Weights of a small transformer language model.
Size: 8 layers, width 192, 2 heads of 96, MLP 576 SwiGLU, vocabulary 2048, 4.63M parameters.
Architecture: RMSNorm before each block, rotary positions, no biases in attention or MLP, untied embeddings, normalized queries and keys.
Each number is 500 + 40 x the weight over its row's rms, rounded and kept within 0 to 999. Layers, rows and columns count from 0. Numbers have three digits each. The size before them is the row's rms in percent of the matrix's.

# layer 3 MLP down, 192x576, rms 0.0661, rows 0-38, columns 360-431
103:405510485546428443520476543396581526540534505446529485495492475478484539482499521535447532511457495442538485575503496515557541434450507469442517483417445488490434475507504434499468478456472532484537443513490515489490
099:512523515517506492431559470513500513462507570581551508481503524474499446476539524475473517496462504509559492464477451521500574541505446475520499520412432473466573461579524527527552513480593462547473523478494525528499
098:535509534477554472450446524473470517461523489589500478478463459463544428479463504490524555455430509512488517553547566463502420487475472500476554456541528451444464511501486422520509464500466511510488456565517527526563
100:458485474512510447511492520447500493478463491450479434516563463461458407485453565403544449490543523603496506467590485426562489450493477601523455550531544524448458454543508473455495488516497538499549470565424495533497
099:536568525515480450487483551502504559556443526486483444524489515469520549417465477592611483604498544456520409514491569568558510477484460513541446459408534502478556515494503530594538497468509450553516540544547537479461
102:525467509535568443395415546490504492523489556542592487395488491553548453473535443543473472514485448449569475414519474514502488465499456497513478500439541473467487504466533594520473519484480472509497523558461521454458
092:474528425446513529501428539503452577494555530485467465477550555511449578500486538461497458441434523450512533496519446545598510475492423490521525540490528547448461465490474464456479510533491524561478469524483460447485
098:404453488482515551494512490435519533501459526495512426537448491444532517429555539495528483505546498475498496466543488524526520466502411392568470534469435571494497460515516478431511527509541575480462557527492404497489
100:514487553418522530546528426531493498520505502497455464441537534503421555534569507500504512497517415436489556494556515453525463545452472512530484481551486444565506491496528489542525511506554475501520449510488382426445
100:445572475495528610479548505499520469530500540438492526543532431591481569535506561526459499482486438565497514538522572526496428494529497491543552484435517508516527463490495539519522548484528487510557522463474415437547
103:471525457525514484509480502542489524534484510499604493465541552439462457516488488498473523424485430498504466503493480492608543463567389515516477484479516574473469520423462498508434483491443476559586581499497598455555
096:446560500540522496454556433487540519409488442525519552525487459496542520562428527528475462513440574543578484501578558463495499574487562529496475515488456496505487473534474473472547576488465502516484444520483518479445
101:505453514512404494443501539570533486514518504503555486475480508527479461420522421429486519473429448486492488507465458465499501496485460567513522552574473420510531555489512537530522423504541578517425498448503537567541
101:464469506481460571470536509517419458520544499531461494553563488497452485452535477504494436495489495506508455478430578534500529438505552571528468495561456508504517583534604497426575529485525529516578543491551489465494
132:458520539388529535548545499457497484506548443470542508516451455505453499472458557498520428478491524536430576520552532470454530525499417488492480489487459562484557438503530479485463507511495428457517504519471487500515
092:510489477461548479515469445488498452494528638482556512550489496463502547561466491439539509513535516482463455447509520505472547483429403517470533546532502505498563376547573488470572514518490527487527469471452498444514
103:459476422445555585538546583443436546492440504395504468499556526557466454572482504471533441572477486456494435507485473483439510558500478463479442464484486529522452469485518561529431456459527510459451540531494496532556
095:459550478544467487537490471434487503546456534446441502540537555454538447490535480540497537510398460485556502442466527538478492491532532559507448438465551491439493551514543444508522504516509517516536417489497508469546
099:502520513498456470533523529487499464427506524561475535564550516447458596606553523519548528494521549452498546456438472480534481522554536475465508495498582390486496513453482477476531490564485522541436510476467485488530
099:537461415501428474471442472558582567508506446500435524535516414514523505569485522563535451465527491510481464432509559502592540471461477429524576424476529502511513505460471498452491480575398534545537461529450444484474
094:454571486512476432524552405481479496483479454530496514527472511465497459539512540540453503531437508472552507454507496548516496440480587479448497524502513593575498519461426436514442530513506560523468499512477482507463
101:497504460502464474476476489498495488498465456525548514431535443438477435444471533525517524428430494475507460435484594404484528488526560439475529520536505477536468499530473559503530536511468540487468494581476528512478
096:484497456544466476506448544460503504478496453468516500486542399515463439562504477486520500558490463493465444490476527535483538452577502497464499473518497504527505541405491495496416498471465444502490495524485534574523
099:501457524549449517454534531490440517463512481524537505518496497572463450554528526483541471521536506437534563486519503518494481573557499506540571526556427455469557537547490580540545469579477417510480486457527552504473
097:457505473591551562478492602493519505494583519491567485437573447521523437493544422431443469550484502517506476557534495529585482492455567510509537492457483480453501555532424560464576539483475530549499467542423531501495
103:512532532509492502568505515494418514453522576514520497527516447448536491464425537572482451533449526514510524552460554532509552563579478507519540478507539547539536492440525492504478501469437558442573499576571478486549
098:497511543493542504544542460483447474491539571476406532475493526467488491493570478511486554495557456562550581486488514507505489490560498528499455479492552524455521515469484476535501496514499466454494520496442499503487
094:512508470473521529584526494488528557543512457440496498567484468493521422560413536397521515493573528507490477494509485418457546475483571545516420466518578521447462443464543554491538546499613508478486484487449451540535
097:559553555551439524459440477522562514510535587560451508515517502486560517545484524518516548567457570487494583542459470581524468447446471556504515507536508547532493586551499540581476515519527507459508495415464452450559
101:540538593576506471496526468506434499506533499451530542452597441492477546490439441433515487559493491472489490454528468567449508395446501521521484523520550512448524542529454581537508503437507519460515476523582481467507
108:500474455508500512518520464555435566458437533446508504490463518448569528459512532546413529536509496459516579461571500482541518466534474501454543490541517532566440527490462579559520545533513456507546482546465487455586
091:573471574501511487560524513530519498539451490486501518512475536495470486579511470573483464558469512527495540456435510560563520554537484591475431482470462563504486540474510456515485538493409451489449455425526522497499
106:560524492538516467522552513480580499496497564469552487477477527414483483542541501515505529506575472520463519524498478495539505541573432529480475477474474478509487478482493532512502519501476567451518503439524528535483
094:488589466489506545526594467454542462608488542523423447460552533475498515453523446394530448543500475445443409484508514497517504547503498592481438562484500468446488525447554522484434560541513519544438417526554477509551
094:534503490491456495534473567458532501541497499453479447521601443490487489548498514554510468560476505431541504493538607454512484480435518476467506512523447545429443519520519506531452499509443538408427521484502556481484
104:521513561462494527443546474555459546458516474518460499533504482464521525492481513466457571512479466509476495550539514485522520466536525504575543507502469511533516491548488530481503510497494567426541555515548430509486
090:551506547492518485533448517524495498444537462573511441539505508441500521543546474435494466501552569504571533526461516496497525569482444613459526440526491515520489492379574501456532483463506450555452487510529453515569
098:538446602489528495504519489487571488507495569495517427494514510439511519451520594502490434504533525600462509534496525520599520469513438514447519509529586555542544553512531494557435495483595542527535552550513446493486
098:452481505488490465509512424466537482505561542538477480484466464395493570522525522511482463508519456527540480446509544496541476544514495456507571452524477525558548459551494474449497516583517543460529461541550518525524